Weights of a small GPT-style language model, trained from scratch on English Wikipedia.
Size: 17 layers, width 128, 2 heads of 64 (1 for keys and values), MLP 320 SwiGLU, 3.45M parameters.
Architecture: rotary positions, untied embeddings.
Each number is 50 + 15 x the weight over the matrix's rms, rounded and kept within 0 to 99. Layers, rows and columns count from 0.

# up: layer 3 MLP up, 320x128, rms 0.105, rows 179-196, columns 0-127
# down: layer 3 MLP down (transposed), 320x128, rms 0.103, rows 179-196, columns 0-127
# gate: layer 3 MLP gate, 320x128, rms 0.108, rows 180-197, columns 0-127
up179:49 46 36 43 71 33 61 37 41 35 39 52 42 50 31 72 31 54 83 61 51 35 46 34 49 68 41 63 45 65 49 56 51 50 55 36 59 89 44 48 28 84 41 57 59 30 79 27 30 38 57 38 59 50 39 51 86 58 61 33 55 52 63 26 45 77 76 55 50 23 60 77 65 49 27 64 67 68 74 44 65 48 47 61 49 45 41 26 54 59 33 45 56 72 57 42 47 55 63 65 49 55 47 60 71 64 67 25 61 39 55 35 54 77 43 21 68 68 53 77 59 54 45 42 33 56 64 61
down179:61 82 33 72 35 19 18 50 47 59 63 48 41 52 55 51 56 54 49 32 57 76 62 49 52 62 58 52 54 69 50 52 28 58 59 57 38 34 46 38 60 44 46 68 39 50 62 45 26 49 58 44 26 33 72 44 42 63 24 30 33 74 60 30 28 51 60 36 49 57 30 52 56 29 33 56 72 44 52 53 32 23 35 68 46 57 50 62 44 39 51 46 52 68 50 38 72 66 36 30 35 38 41 64 61 42 38 71 62 75 38 56 47 67 63 47 50 58 65 66 51 41 47 56 31 39 34 35
gate180:87 46 28 63 39 44 60 50 35 65 46 59 62 61 34 53 30 35 61 55 49 54 37 42 63 39 50 44 44 42 47 69 47 37 56 69 52 66 20 54 35 46 32 53 58 56 45 59 45 47 33 36 32 53 49 58 55 36 57 63 65 36 54 48 35 50 50 55 54 68 51 58 65 33 46 48 57 43 51 60 49 49 54 64 38 56 48 55 43 54 37 33 57 37 58 33 75 68 41 57 39 43 27 72 38 25 69 47 39 35 56 59 51 52 35 59 59 52 41 42 70 46 40 74 63 40 32 60
up180:44 66 43 23 41 37 58 59 49 50 35 56 38 37 46 74 37 53 55 38 57 42 68 58 33 73 72 52 42 57 27 48 37 54 40 54 65 52 53 67 58 51 74 28 46 67 67 49 16 71 33 52 43 60 47 45 56 64 44 46 64 49 54 38 35 65 58 67 52 73 50 58 44 32 31 24 24 60 40 64 51 48 56 48 55 53 46 48 50 50 42 43 43 47 50 73 31 58 48 53 48 70 45 64 52 37 71 34 80 56 48 26 48 61 63 56 56 45 45 51 56 51 54 39 38 51 45 42
down180:73 39 56 37 36 42 59 61 60 44 50 61 59 30 56 59 46 59 51 36 63 24 43 39 58 62 63 36 17 53 48 27 76 42 40 58 76 56 40 59 29 49 66 44 58 54 67 36 41 45 56 40 59 45 56 55 48 36 68 57 51 72 53 53 44 35 52 68 55 41 45 60 39 35 51 46 67 59 38 47 34 63 30 27 31 63 65 47 50 34 40 66 42 52 56 49 42 66 45 67 48 47 71 56 47 13 59 65 61 59 56 68 58 33 52 43 52 45 23 47 39 58 43 54 59 39 62 52
gate181:43 46 65 28 48 44 14 49 52 53 35 69 69 50 61 34 57 88 62 62 43 67 55 65 43 59 36 19 74 24 80 56 53 33 65 63 35 51 23 82 40 37 08 72 55 41 18 36 58 22 39 67 22 72 07 51 27 56 43 47 58 67 50 61 29 95 52 82 66 85 43 42 37 48 13 31 09 77 43 09 62 30 19 23 74 25 69 60 44 33 55 67 28 61 66 69 51 18 24 60 52 49 52 43 49 34 41 72 19 39 52 75 27 22 38 55 44 63 93 83 48 60 48 62 65 51 35 34
up181:71 36 54 44 38 61 54 49 27 37 63 27 51 46 40 58 74 23 29 35 74 65 30 24 41 22 77 66 32 60 19 55 55 77 28 59 46 43 65 44 43 60 85 70 43 76 65 52 51 51 61 35 38 40 99 42 47 22 53 56 33 48 38 55 84 33 22 49 35 19 52 30 53 62 66 89 82 49 51 56 37 85 58 47 35 59 20 40 68 51 41 58 84 41 27 42 73 67 63 50 44 50 31 41 34 64 59 47 89 56 37 35 57 58 50 47 46 44 05 19 51 42 62 46 58 47 69 48
down181:37 51 51 67 33 48 50 39 49 29 14 62 26 38 32 25 79 65 35 00 80 41 43 64 61 42 51 78 59 36 17 48 47 66 29 71 42 73 87 63 68 44 88 21 15 54 65 60 70 54 41 53 61 48 71 66 70 51 37 59 47 24 54 37 73 61 60 63 40 41 60 36 73 31 76 41 32 42 55 59 47 64 32 52 53 55 62 25 71 83 24 31 88 56 78 70 50 59 52 52 17 71 43 69 44 75 38 50 35 41 41 12 68 38 67 37 21 47 20 58 78 46 69 52 30 87 47 36
gate182:43 47 59 37 48 63 48 60 55 50 50 53 50 42 54 52 49 41 44 42 42 55 44 46 50 44 56 56 58 37 58 56 49 52 45 52 43 52 66 59 44 57 56 55 61 54 54 47 51 56 53 42 59 52 56 37 59 36 54 65 44 54 60 58 47 42 48 45 49 47 44 52 54 39 46 54 43 39 52 42 48 56 54 56 46 44 43 51 57 40 63 63 47 48 53 54 56 58 51 35 29 47 56 48 51 44 37 65 48 59 61 49 56 62 44 43 59 57 50 49 51 53 50 51 52 61 56 52
up182:47 52 32 48 49 46 54 56 64 49 49 43 48 62 48 53 42 51 36 27 62 51 34 65 39 47 52 47 50 54 46 40 61 44 46 44 50 40 54 57 47 44 59 51 48 57 47 57 40 53 52 52 47 54 51 55 47 47 57 47 75 54 51 67 48 37 50 48 51 59 34 47 51 39 65 46 39 48 43 46 50 44 38 47 50 49 59 55 46 64 44 46 46 54 61 47 37 43 56 49 45 43 57 51 45 62 52 48 47 48 42 40 52 39 56 34 55 44 51 36 58 48 48 43 50 50 48 49
down182:43 42 42 46 47 48 42 57 52 49 38 53 44 34 51 46 54 52 40 47 61 47 48 40 32 46 43 46 59 53 54 49 38 63 49 48 62 47 45 69 58 50 42 59 52 53 42 51 55 41 46 61 38 53 41 64 47 51 56 54 50 41 41 54 53 36 46 55 47 47 62 37 46 46 49 68 58 50 40 47 48 46 53 50 50 46 63 49 51 39 44 54 38 59 47 48 50 57 48 46 46 59 43 31 48 54 56 58 53 45 48 52 49 52 36 39 44 55 47 49 46 54 43 43 46 41 39 50
gate183:36 67 47 42 55 56 37 40 81 42 45 52 43 66 43 57 57 32 51 43 39 54 38 24 53 61 48 63 69 20 56 75 60 54 38 24 52 53 45 42 47 56 52 43 49 49 46 32 56 52 51 44 45 62 46 35 52 55 41 52 63 47 54 41 42 62 44 62 35 53 74 31 57 45 52 59 50 52 49 75 45 33 55 38 45 71 53 56 50 62 53 32 48 30 26 61 48 50 52 54 30 51 59 45 74 56 51 31 64 47 72 23 76 71 41 41 61 44 34 43 61 16 56 47 65 37 56 57
up183:41 46 45 67 17 54 59 44 28 60 48 63 43 53 51 45 23 52 55 74 55 40 75 60 55 49 66 47 42 77 38 49 47 48 52 63 57 83 55 53 47 74 68 66 55 54 55 65 46 57 33 44 42 51 70 76 34 31 40 50 57 44 61 50 49 50 51 54 67 45 43 83 48 42 46 33 57 53 54 67 62 56 44 59 53 21 75 66 39 24 50 31 60 50 70 32 66 44 55 70 73 42 62 49 49 54 45 29 41 51 46 55 47 63 27 46 50 42 46 30 57 52 69 43 16 64 40 73
down183:47 42 56 34 57 40 68 62 42 53 54 51 64 35 33 56 21 65 36 55 62 49 60 44 36 47 62 51 81 43 34 90 41 43 65 69 38 65 66 47 48 77 50 60 75 35 63 49 57 44 97 62 45 28 76 60 44 31 61 57 60 51 43 44 49 64 59 52 83 43 48 70 16 56 32 54 50 29 52 64 47 67 52 49 67 66 42 55 45 15 34 31 47 58 57 54 64 53 66 60 50 49 60 33 61 43 46 38 34 70 46 80 53 34 41 32 24 47 33 41 58 63 61 54 43 35 34 39
gate184:42 41 40 39 54 29 35 49 33 57 39 58 69 63 40 74 40 48 63 40 51 60 69 58 43 61 52 55 53 85 44 28 48 34 51 68 32 38 48 27 66 45 64 41 37 62 76 49 47 43 40 66 25 40 52 68 56 51 31 60 50 60 34 53 42 70 62 40 45 75 48 31 52 58 54 56 46 62 48 52 44 67 60 58 53 40 47 43 41 71 45 52 45 46 69 33 66 62 37 55 53 58 47 65 60 61 41 50 44 47 32 46 67 41 33 49 73 48 66 44 29 36 47 37 69 54 37 51
up184:63 56 65 58 41 78 56 54 53 26 55 51 39 33 53 31 84 60 49 49 43 54 31 47 59 53 45 39 49 09 54 70 59 61 54 52 61 72 55 59 53 47 41 51 53 46 29 42 53 53 74 42 54 53 47 32 40 35 69 70 30 31 64 69 47 33 29 45 63 38 53 67 51 41 50 45 53 51 63 58 66 31 45 38 46 43 40 59 59 49 38 50 63 54 11 56 69 45 55 51 38 43 51 51 55 57 51 44 58 36 56 53 33 50 40 66 47 52 43 36 56 53 41 55 46 29 48 37
down184:40 44 63 50 64 29 25 45 46 73 74 66 67 60 57 60 29 73 16 51 43 41 46 41 47 68 65 53 53 47 45 55 33 28 75 35 35 27 55 55 45 51 54 58 69 80 46 56 58 42 48 54 57 48 58 41 52 53 49 51 27 49 44 45 43 78 49 61 61 53 36 29 54 35 32 47 62 82 69 59 27 71 69 70 77 53 39 30 65 39 39 57 75 44 78 81 77 59 53 50 52 47 41 48 53 61 43 58 36 35 39 61 63 78 18 73 46 62 38 68 48 47 47 42 43 73 81 51
gate185:74 61 27 77 59 63 45 73 38 58 58 42 47 37 37 46 45 45 62 65 45 44 66 55 25 39 45 60 62 43 70 36 45 60 76 76 45 53 51 71 73 48 54 50 44 57 56 66 55 51 55 43 39 51 49 45 39 54 40 28 60 65 44 63 60 35 57 69 33 55 52 40 43 29 46 36 35 36 36 45 44 60 22 65 22 46 51 61 39 65 55 48 66 43 19 74 63 45 62 42 54 37 54 66 37 31 50 81 64 41 65 64 39 37 55 61 45 36 48 52 60 49 47 45 33 49 50 59
up185:55 16 18 64 52 70 39 27 44 42 65 64 43 45 24 31 42 60 69 67 49 33 76 37 62 67 36 38 67 56 56 13 39 61 51 74 74 53 50 44 75 32 45 25 40 62 44 66 71 31 60 48 43 43 58 31 48 50 48 30 66 33 30 27 55 26 47 71 63 44 36 51 34 62 61 51 60 20 62 51 48 49 24 84 36 37 45 59 55 51 45 44 65 55 48 52 53 42 55 50 57 55 34 60 45 40 38 48 42 45 67 60 29 45 42 41 48 31 63 60 42 56 67 44 50 38 42 60
down185:51 55 59 60 45 56 60 76 50 44 48 65 42 49 50 59 63 31 32 55 66 56 39 50 56 64 39 56 26 49 45 49 69 51 59 80 71 52 67 59 36 39 69 51 38 46 68 23 56 35 36 58 47 50 66 49 76 58 54 48 36 79 44 53 70 62 66 56 71 42 53 40 60 85 54 81 81 66 59 50 38 40 27 46 80 58 67 23 36 44 64 51 62 36 43 28 47 78 57 47 42 51 28 56 44 49 52 30 55 40 32 53 55 61 52 76 47 60 19 67 68 48 34 48 56 75 31 46
gate186:38 54 36 59 56 70 46 51 48 40 58 40 38 63 30 61 33 65 26 52 59 50 28 23 59 36 56 59 52 59 36 33 64 32 41 44 23 23 53 38 59 75 35 50 61 60 60 66 46 89 51 55 57 29 40 60 67 56 59 51 32 51 42 45 66 33 55 30 40 45 57 61 65 50 64 50 46 70 76 48 34 61 23 58 88 57 62 46 74 53 63 46 37 46 69 55 57 38 63 49 37 73 64 32 31 43 48 86 50 44 37 32 50 56 60 53 58 58 37 52 35 52 37 48 53 66 57 63
up186:70 53 67 45 26 28 52 30 88 61 44 47 51 55 55 46 65 33 53 47 71 56 54 82 33 41 66 45 45 37 70 82 37 60 63 44 55 28 72 76 29 43 76 56 56 39 36 62 51 70 35 45 42 63 61 36 58 30 34 63 61 54 62 53 40 52 50 43 16 44 58 50 34 43 23 21 51 55 37 29 45 50 48 48 51 18 60 80 38 51 51 64 31 45 61 46 46 55 38 45 36 37 40 53 53 49 49 38 41 49 28 53 40 69 51 52 38 62 81 54 40 41 48 34 73 49 55 05
down186:33 62 28 63 34 43 58 77 28 11 47 49 24 55 57 68 19 53 36 55 57 62 22 31 56 39 51 53 60 46 81 33 71 46 53 50 44 37 48 30 63 20 40 30 46 52 43 53 54 68 51 28 50 46 64 52 91 36 44 64 35 44 45 50 47 50 68 55 57 64 53 51 44 55 44 44 41 53 65 54 56 69 26 62 74 52 61 47 71 47 44 32 62 37 55 47 66 46 57 26 43 42 37 32 41 45 60 44 37 62 48 42 39 33 55 55 54 42 18 45 47 65 64 39 63 62 74 90
gate187:98 43 49 45 81 43 59 49 72 99 63 59 50 53 56 30 44 56 67 67 48 45 50 98 44 47 87 22 42 25 45 43 16 56 78 48 47 37 23 45 71 34 65 38 71 66 19 05 55 64 34 77 22 51 60 41 53 22 38 42 67 47 71 55 74 54 18 24 15 96 65 72 45 45 35 71 62 29 51 28 60 59 63 79 32 58 24 32 24 76 20 82 31 62 37 20 66 71 60 71 70 63 35 71 25 67 66 41 13 59 48 80 61 49 29 63 67 57 38 83 79 53 33 53 64 18 77 80
up187:99 46 52 59 67 63 76 70 59 72 72 66 75 85 60 32 41 31 28 38 68 71 45 75 52 39 81 45 65 34 50 45 66 63 99 37 22 49 46 66 64 40 26 49 28 67 41 30 58 59 31 25 34 21 66 61 62 65 85 51 17 52 37 36 15 56 39 54 29 83 63 63 28 83 25 37 49 02 41 29 27 54 55 53 51 69 39 56 37 00 28 60 43 65 79 55 22 99 59 71 64 57 52 38 65 71 50 39 70 51 62 71 39 51 32 43 12 72 50 43 62 55 09 86 70 47 42 99
down187:67 79 68 68 64 39 55 35 45 74 29 51 09 44 48 69 35 70 63 67 53 21 83 56 42 51 81 75 58 61 29 37 31 41 73 48 52 49 45 57 63 55 46 17 69 56 76 44 69 69 21 50 50 20 48 51 73 43 37 73 21 52 51 60 70 48 70 31 54 85 81 42 16 33 19 54 51 52 73 60 56 99 68 75 72 86 68 57 42 62 51 36 37 76 52 44 25 50 65 32 51 68 66 51 80 56 29 55 24 90 76 77 37 42 30 50 80 38 42 83 82 32 26 36 55 44 56 53
gate188:61 68 42 25 59 43 71 48 37 42 28 43 50 64 47 34 55 61 36 31 28 20 60 80 75 79 64 45 55 80 27 53 50 75 54 59 42 51 27 53 49 50 31 64 40 39 43 49 45 25 37 77 59 43 73 31 20 43 59 65 36 74 31 50 88 52 49 95 38 57 08 41 38 60 16 59 60 39 25 67 39 26 56 42 47 38 41 61 53 40 44 37 62 82 61 53 46 41 57 74 40 53 44 65 48 44 35 65 14 37 58 34 56 37 48 64 31 57 32 64 44 55 49 22 37 75 57 71
up188:48 41 51 24 41 31 62 88 85 65 67 68 41 18 33 73 40 41 28 52 54 64 53 97 28 48 51 73 14 32 46 50 75 53 60 57 62 57 50 41 41 51 49 70 65 55 37 39 55 66 51 26 27 84 54 28 78 64 79 83 56 49 60 35 27 37 56 53 48 50 53 49 55 36 17 38 19 26 12 44 52 16 56 51 62 44 68 57 17 27 46 38 37 39 35 55 71 45 40 27 49 26 60 44 50 39 54 44 38 58 66 52 55 48 08 39 79 64 22 27 22 62 49 33 27 41 56 35
down188:73 33 35 55 65 56 54 44 56 29 61 50 43 46 47 39 44 88 57 50 57 43 53 67 60 66 73 59 37 37 53 54 60 79 40 51 71 71 35 32 35 62 26 65 60 36 61 41 52 58 40 69 40 44 68 35 25 36 75 59 40 62 25 37 51 52 62 78 46 32 54 36 31 63 48 57 73 50 61 68 56 36 30 54 39 47 57 46 38 39 52 42 66 24 41 40 56 45 31 64 38 36 34 73 38 66 47 94 19 56 71 36 52 20 64 66 42 66 42 64 27 57 39 47 47 44 49 57
gate189:66 51 49 59 76 42 75 36 44 53 63 71 55 63 69 40 45 51 41 65 46 62 64 56 48 60 59 36 43 58 40 37 42 46 60 66 49 26 58 46 55 24 49 39 41 37 45 34 38 61 50 49 39 24 26 47 42 52 62 35 76 53 45 69 79 61 50 40 70 43 46 66 64 67 54 30 39 35 47 46 46 69 33 41 47 22 26 51 45 45 33 41 65 77 61 48 50 40 50 62 75 55 61 46 31 51 40 52 31 47 64 73 27 38 38 51 50 43 55 39 58 42 35 45 36 58 30 43
up189:57 35 55 85 63 64 57 36 44 37 65 63 52 58 59 37 39 49 66 69 46 49 55 41 52 54 59 36 48 44 57 81 55 57 66 57 48 15 63 63 48 38 51 21 47 42 40 39 41 48 47 50 52 36 40 42 35 41 49 34 94 43 53 44 77 49 41 39 77 42 52 67 68 58 71 40 60 32 49 41 53 73 54 64 54 35 39 42 59 36 43 40 67 69 53 40 61 45 40 36 66 64 40 45 30 57 25 40 45 51 67 56 30 52 37 44 48 56 60 31 28 56 35 57 38 65 59 55
down189:65 50 40 72 60 44 61 48 52 55 47 35 09 68 57 38 51 35 30 47 71 53 35 49 25 31 62 69 70 63 57 49 25 44 44 34 60 69 56 44 34 37 35 77 61 34 71 72 39 73 20 51 45 48 46 34 50 64 53 34 55 46 39 49 47 69 15 53 41 41 58 37 53 61 71 47 34 54 75 34 51 44 50 53 64 39 35 63 61 44 68 47 74 76 54 50 50 62 34 56 29 31 57 59 56 50 51 48 59 44 50 45 47 72 52 45 46 42 21 25 43 68 31 28 49 39 12 41
gate190:46 52 56 47 50 60 47 41 47 44 46 57 51 48 48 52 50 50 50 48 53 54 46 58 48 45 55 48 53 62 49 47 54 44 41 42 49 51 52 55 46 52 50 51 47 49 50 45 54 39 45 52 52 50 53 52 48 59 50 55 52 42 52 52 49 54 55 55 52 54 51 49 51 45 53 62 47 44 51 50 52 49 46 32 51 47 44 56 49 42 49 45 46 48 42 54 43 49 46 48 53 41 63 53 55 53 55 58 57 53 53 52 52 50 56 60 50 42 50 45 49 43 48 47 48 54 45 51
up190:41 49 49 52 48 50 48 52 52 47 43 41 52 45 45 52 35 60 50 38 59 52 50 51 55 55 43 48 49 58 46 45 58 43 46 47 50 46 55 49 53 55 43 43 50 52 53 54 49 43 44 51 57 48 54 55 44 52 44 58 58 46 54 59 46 50 57 53 47 51 44 52 48 57 50 39 45 43 52 49 50 52 52 47 53 48 46 45 55 54 49 50 45 47 57 47 44 52 58 45 48 52 59 45 43 52 49 54 49 60 52 46 51 57 50 54 57 49 52 45 52 46 53 46 51 42 55 54
down190:49 53 51 57 52 56 44 42 50 47 52 49 47 42 55 48 45 58 49 49 45 48 52 46 49 51 50 53 51 43 49 58 50 48 49 51 44 43 52 56 57 45 56 47 42 52 54 48 49 55 43 64 59 54 53 54 49 51 51 48 48 47 51 54 50 52 47 50 50 55 44 50 59 47 51 54 45 46 45 52 53 46 44 46 53 48 46 46 56 56 42 54 58 50 49 47 49 54 52 45 43 49 58 48 43 56 54 57 42 54 44 54 45 47 54 49 47 54 53 48 52 51 54 52 47 52 49 48
gate191:62 63 26 44 25 82 40 20 67 45 51 35 39 50 39 74 77 24 31 45 37 34 27 46 22 29 53 59 38 41 43 41 56 52 42 29 57 20 46 56 59 57 54 64 24 31 60 61 72 66 21 58 34 66 93 53 44 55 52 57 37 64 20 56 53 67 49 42 50 60 56 24 32 34 43 57 33 58 65 53 27 43 38 16 26 78 43 50 50 89 47 44 56 31 45 38 57 43 47 37 44 80 71 58 70 62 59 28 72 40 15 46 59 28 40 49 26 44 50 37 68 46 52 44 43 33 20 37
up191:55 65 31 61 19 73 35 34 55 41 53 22 52 64 29 72 65 38 38 57 34 46 08 49 20 23 46 64 42 42 51 53 57 61 40 33 55 03 53 46 67 61 47 64 41 39 59 61 50 47 31 61 33 54 53 70 28 55 54 61 40 53 27 55 51 66 49 22 71 51 82 38 37 19 35 89 39 49 55 63 29 44 41 36 40 99 38 41 52 78 46 56 44 28 46 75 43 50 38 31 36 78 72 58 53 79 70 36 69 52 26 35 65 33 35 33 25 46 55 35 51 47 58 26 35 50 35 50
down191:73 29 49 57 57 63 43 35 60 34 76 50 32 50 40 55 73 19 43 52 31 63 86 57 33 16 62 62 37 72 39 50 44 80 38 23 71 25 44 52 42 49 32 41 65 49 44 47 72 72 40 61 46 43 52 58 62 42 66 58 74 60 29 28 09 64 51 51 49 58 62 56 45 23 41 21 47 31 63 41 39 34 41 31 56 69 25 59 37 43 47 18 89 41 50 69 57 51 26 17 68 81 61 61 24 62 53 34 60 35 23 26 33 49 22 44 50 58 36 50 39 52 29 42 38 32 07 67
gate192:57 65 54 46 32 35 57 72 38 44 41 70 62 54 58 48 49 33 53 45 52 73 74 60 71 50 38 61 61 64 30 33 30 59 58 58 60 28 42 44 61 51 75 59 59 69 47 45 54 46 58 65 48 55 24 35 33 43 48 67 45 50 43 34 58 39 47 47 37 63 41 31 50 59 57 58 54 33 58 32 45 38 61 63 29 36 76 60 33 52 32 50 62 67 52 53 59 54 68 63 35 52 42 59 48 42 45 44 39 53 62 50 60 56 20 42 12 60 62 72 52 26 54 32 38 66 47 58
up192:45 72 51 32 61 69 59 54 59 64 55 22 40 57 45 63 40 46 32 60 31 22 57 53 31 79 64 56 41 35 55 72 59 35 54 48 44 66 36 46 41 52 40 49 64 33 45 31 37 28 23 31 41 54 71 44 58 51 67 30 44 45 46 87 58 67 51 32 43 48 46 61 43 16 34 44 49 74 41 53 63 72 64 22 50 60 26 43 58 55 57 48 35 51 45 69 32 39 41 43 64 45 66 36 45 49 47 57 60 62 61 51 51 55 80 24 59 67 35 35 95 63 57 55 43 43 62 47
down192:45 45 28 65 64 43 62 57 47 61 46 69 69 37 51 68 57 53 41 46 30 51 76 62 64 42 43 43 70 47 39 38 57 48 38 52 71 28 46 60 42 57 79 38 30 36 40 46 53 55 28 54 53 57 54 47 48 44 55 61 58 35 56 82 40 61 49 68 66 81 72 46 33 34 53 76 41 37 70 36 62 44 47 58 77 37 44 96 56 47 39 36 61 32 67 44 33 34 34 38 57 44 67 49 56 58 38 53 56 75 52 69 23 55 41 43 40 28 65 54 73 51 55 42 61 51 65 21
gate193:56 42 53 59 53 46 42 61 49 38 51 60 46 38 72 60 46 35 31 56 43 80 59 56 79 53 52 59 70 53 66 54 69 46 72 37 41 33 57 53 31 67 58 64 51 22 41 60 64 68 45 35 40 88 63 56 69 83 60 27 63 56 66 08 47 43 68 16 56 63 49 41 35 35 45 40 63 55 43 38 59 53 57 47 56 55 62 69 58 25 34 51 50 43 75 73 62 60 37 43 33 45 72 47 54 57 52 21 58 61 53 32 42 70 36 55 34 41 56 97 37 48 61 76 53 32 21 49
up193:51 69 58 56 45 52 65 28 50 45 44 34 55 64 38 43 59 67 58 57 56 28 44 34 30 43 46 43 30 50 30 58 33 57 32 68 53 56 52 49 68 44 39 40 46 64 65 29 41 33 51 66 56 14 50 52 21 25 47 57 34 52 25 75 60 60 39 79 62 48 47 54 64 69 54 75 45 43 62 69 63 48 34 57 42 47 38 22 43 79 49 50 57 67 18 41 46 30 55 54 67 46 28 53 52 33 52 64 44 37 46 61 58 21 61 40 68 55 43 00 70 46 43 25 53 59 57 52
down193:64 56 53 42 48 69 64 51 56 56 34 63 20 75 77 58 59 47 37 50 31 45 56 33 34 42 39 26 55 60 46 43 63 58 65 16 59 54 37 58 34 50 34 50 22 46 52 68 34 48 55 36 37 00 61 42 48 38 40 42 28 40 20 22 48 76 36 64 64 75 48 19 45 75 41 45 47 54 33 45 32 55 29 49 40 42 27 79 48 64 80 79 82 44 62 29 69 55 41 36 68 42 48 73 55 45 58 50 24 51 34 30 58 50 55 27 74 41 47 38 54 77 42 23 39 10 56 30
gate194:41 56 44 36 53 49 50 56 58 54 40 57 40 50 54 48 43 49 27 43 56 60 47 57 39 44 58 57 55 48 48 45 52 50 41 32 46 40 43 62 56 58 55 34 55 61 53 55 49 63 54 57 65 50 46 48 52 68 49 40 47 57 55 68 43 60 52 27 45 66 36 51 55 29 61 57 43 68 53 53 43 43 42 35 57 40 42 73 69 44 66 54 54 45 42 45 38 58 42 46 44 38 57 46 47 50 53 64 56 54 40 57 56 55 45 53 47 48 59 49 48 52 39 33 47 49 51 48
up194:39 41 58 43 35 50 52 36 43 51 65 48 51 49 51 62 46 51 48 52 47 56 45 64 53 41 52 41 68 59 55 63 45 56 47 60 42 40 63 66 37 68 41 47 59 56 51 47 35 47 55 54 58 44 56 59 54 45 66 54 50 33 40 52 49 55 47 45 52 47 56 55 51 41 52 58 48 54 50 51 53 56 60 30 57 45 50 55 53 62 44 47 38 41 61 63 35 49 50 54 30 37 56 54 48 45 36 62 61 57 41 56 58 39 50 52 43 51 48 48 52 58 54 44 64 60 63 31
down194:42 53 49 49 52 39 61 55 50 50 41 40 56 40 47 39 61 41 43 27 55 52 62 53 46 41 54 49 42 54 47 60 57 48 57 60 44 49 41 39 51 40 63 48 47 41 39 40 49 37 55 53 49 41 32 44 48 62 51 48 51 47 53 45 53 53 36 47 63 60 54 33 39 51 48 41 53 36 51 39 37 63 45 63 48 47 44 61 55 55 39 43 71 47 59 41 59 43 48 32 49 36 39 59 37 43 41 37 34 46 46 53 44 48 40 39 61 55 34 60 60 65 47 42 50 60 61 68
gate195:48 38 53 67 47 47 37 56 39 53 60 61 61 38 51 52 47 64 71 70 61 48 41 53 54 31 56 51 59 33 67 61 51 46 41 54 39 41 65 40 55 29 37 46 68 39 41 42 68 45 51 44 51 48 61 47 43 35 49 68 34 48 58 55 50 41 36 49 63 50 62 63 57 43 54 57 44 44 37 48 57 40 73 52 62 43 58 54 54 44 44 67 56 46 28 45 74 42 41 55 54 50 50 45 39 35 50 66 51 40 45 44 57 53 54 53 51 50 47 57 40 57 47 33 67 44 60 54
up195:57 59 47 46 51 60 66 38 65 46 30 26 43 48 61 35 69 38 47 39 47 55 56 43 52 67 50 53 30 53 37 44 42 53 40 49 64 47 35 61 56 61 64 39 36 47 66 50 48 53 53 59 49 56 42 46 44 63 40 32 61 43 39 37 38 52 68 61 50 47 40 60 44 55 41 46 56 56 64 50 46 51 54 50 40 57 46 48 53 56 59 47 36 73 62 59 15 43 51 41 39 57 72 37 50 70 54 39 48 67 55 32 44 52 55 47 50 59 55 52 50 52 46 57 43 47 44 63
down195:57 64 44 34 67 63 64 46 72 43 48 36 47 51 47 50 60 53 46 44 45 52 46 42 54 59 46 59 29 57 30 61 59 48 59 59 55 59 31 60 54 64 43 37 46 39 50 09 35 54 63 37 56 48 38 66 56 52 54 45 41 58 51 49 48 41 59 60 68 59 53 82 60 54 67 50 36 31 59 46 67 38 66 38 44 66 59 53 64 45 71 60 56 46 52 39 37 67 50 73 60 51 69 31 56 73 56 59 49 37 70 42 56 69 61 36 36 41 45 48 58 51 45 55 54 42 48 58
gate196:51 59 48 31 50 59 20 41 28 59 75 63 65 59 16 83 56 64 47 26 77 42 57 54 02 27 40 58 59 36 83 71 78 65 54 39 45 61 90 13 45 71 18 41 52 33 86 78 34 36 22 77 61 15 64 88 63 51 73 39 39 35 37 12 09 42 74 99 44 47 79 45 51 61 31 20 13 61 74 37 49 26 53 68 56 49 46 75 55 50 67 65 45 41 57 28 40 36 33 45 53 04 41 83 62 65 72 72 65 41 37 08 56 56 53 61 69 50 77 50 84 44 84 40 52 47 46 74
up196:82 30 46 48 47 66 56 35 22 29 58 62 72 47 49 39 69 38 48 56 33 26 36 14 99 62 49 29 07 47 10 02 59 52 57 81 67 66 52 57 36 41 71 38 37 66 47 40 58 47 75 58 57 81 40 46 64 57 27 66 84 82 47 51 51 43 57 30 64 34 35 31 30 53 48 36 72 01 43 66 42 58 21 51 20 17 68 09 28 31 37 49 72 44 61 66 69 79 42 38 52 90 45 28 43 79 21 40 87 91 94 45 18 27 24 48 35 52 58 42 33 40 33 81 61 43 44 71
down196:63 55 42 36 61 61 56 42 40 74 30 64 76 22 14 78 69 63 53 17 50 04 42 18 75 33 72 12 38 29 35 17 56 89 35 71 88 48 43 03 68 22 71 19 69 32 62 61 43 55 32 67 71 56 48 56 24 76 13 50 40 65 84 36 36 59 63 59 36 48 50 61 28 41 63 31 45 60 49 65 15 67 77 54 00 59 77 35 25 15 29 54 64 47 44 51 43 67 48 62 59 93 40 29 42 53 28 49 21 35 61 37 43 42 55 36 35 34 42 51 33 48 22 42 60 45 43 30
gate197:56 82 35 53 61 66 40 91 58 84 28 57 42 19 42 53 46 50 49 58 58 67 39 29 33 16 64 26 57 23 27 56 49 18 42 43 39 50 42 64 50 30 27 79 32 66 50 47 61 47 49 57 29 70 34 48 53 47 44 59 54 86 35 53 35 61 41 70 41 59 42 35 46 71 35 80 55 43 91 33 54 74 65 19 24 32 33 87 77 16 53 33 61 78 43 43 36 47 34 61 78 38 55 39 73 23 44 42 57 36 43 47 33 65 18 67 41 37 38 46 72 64 39 56 46 52 32 32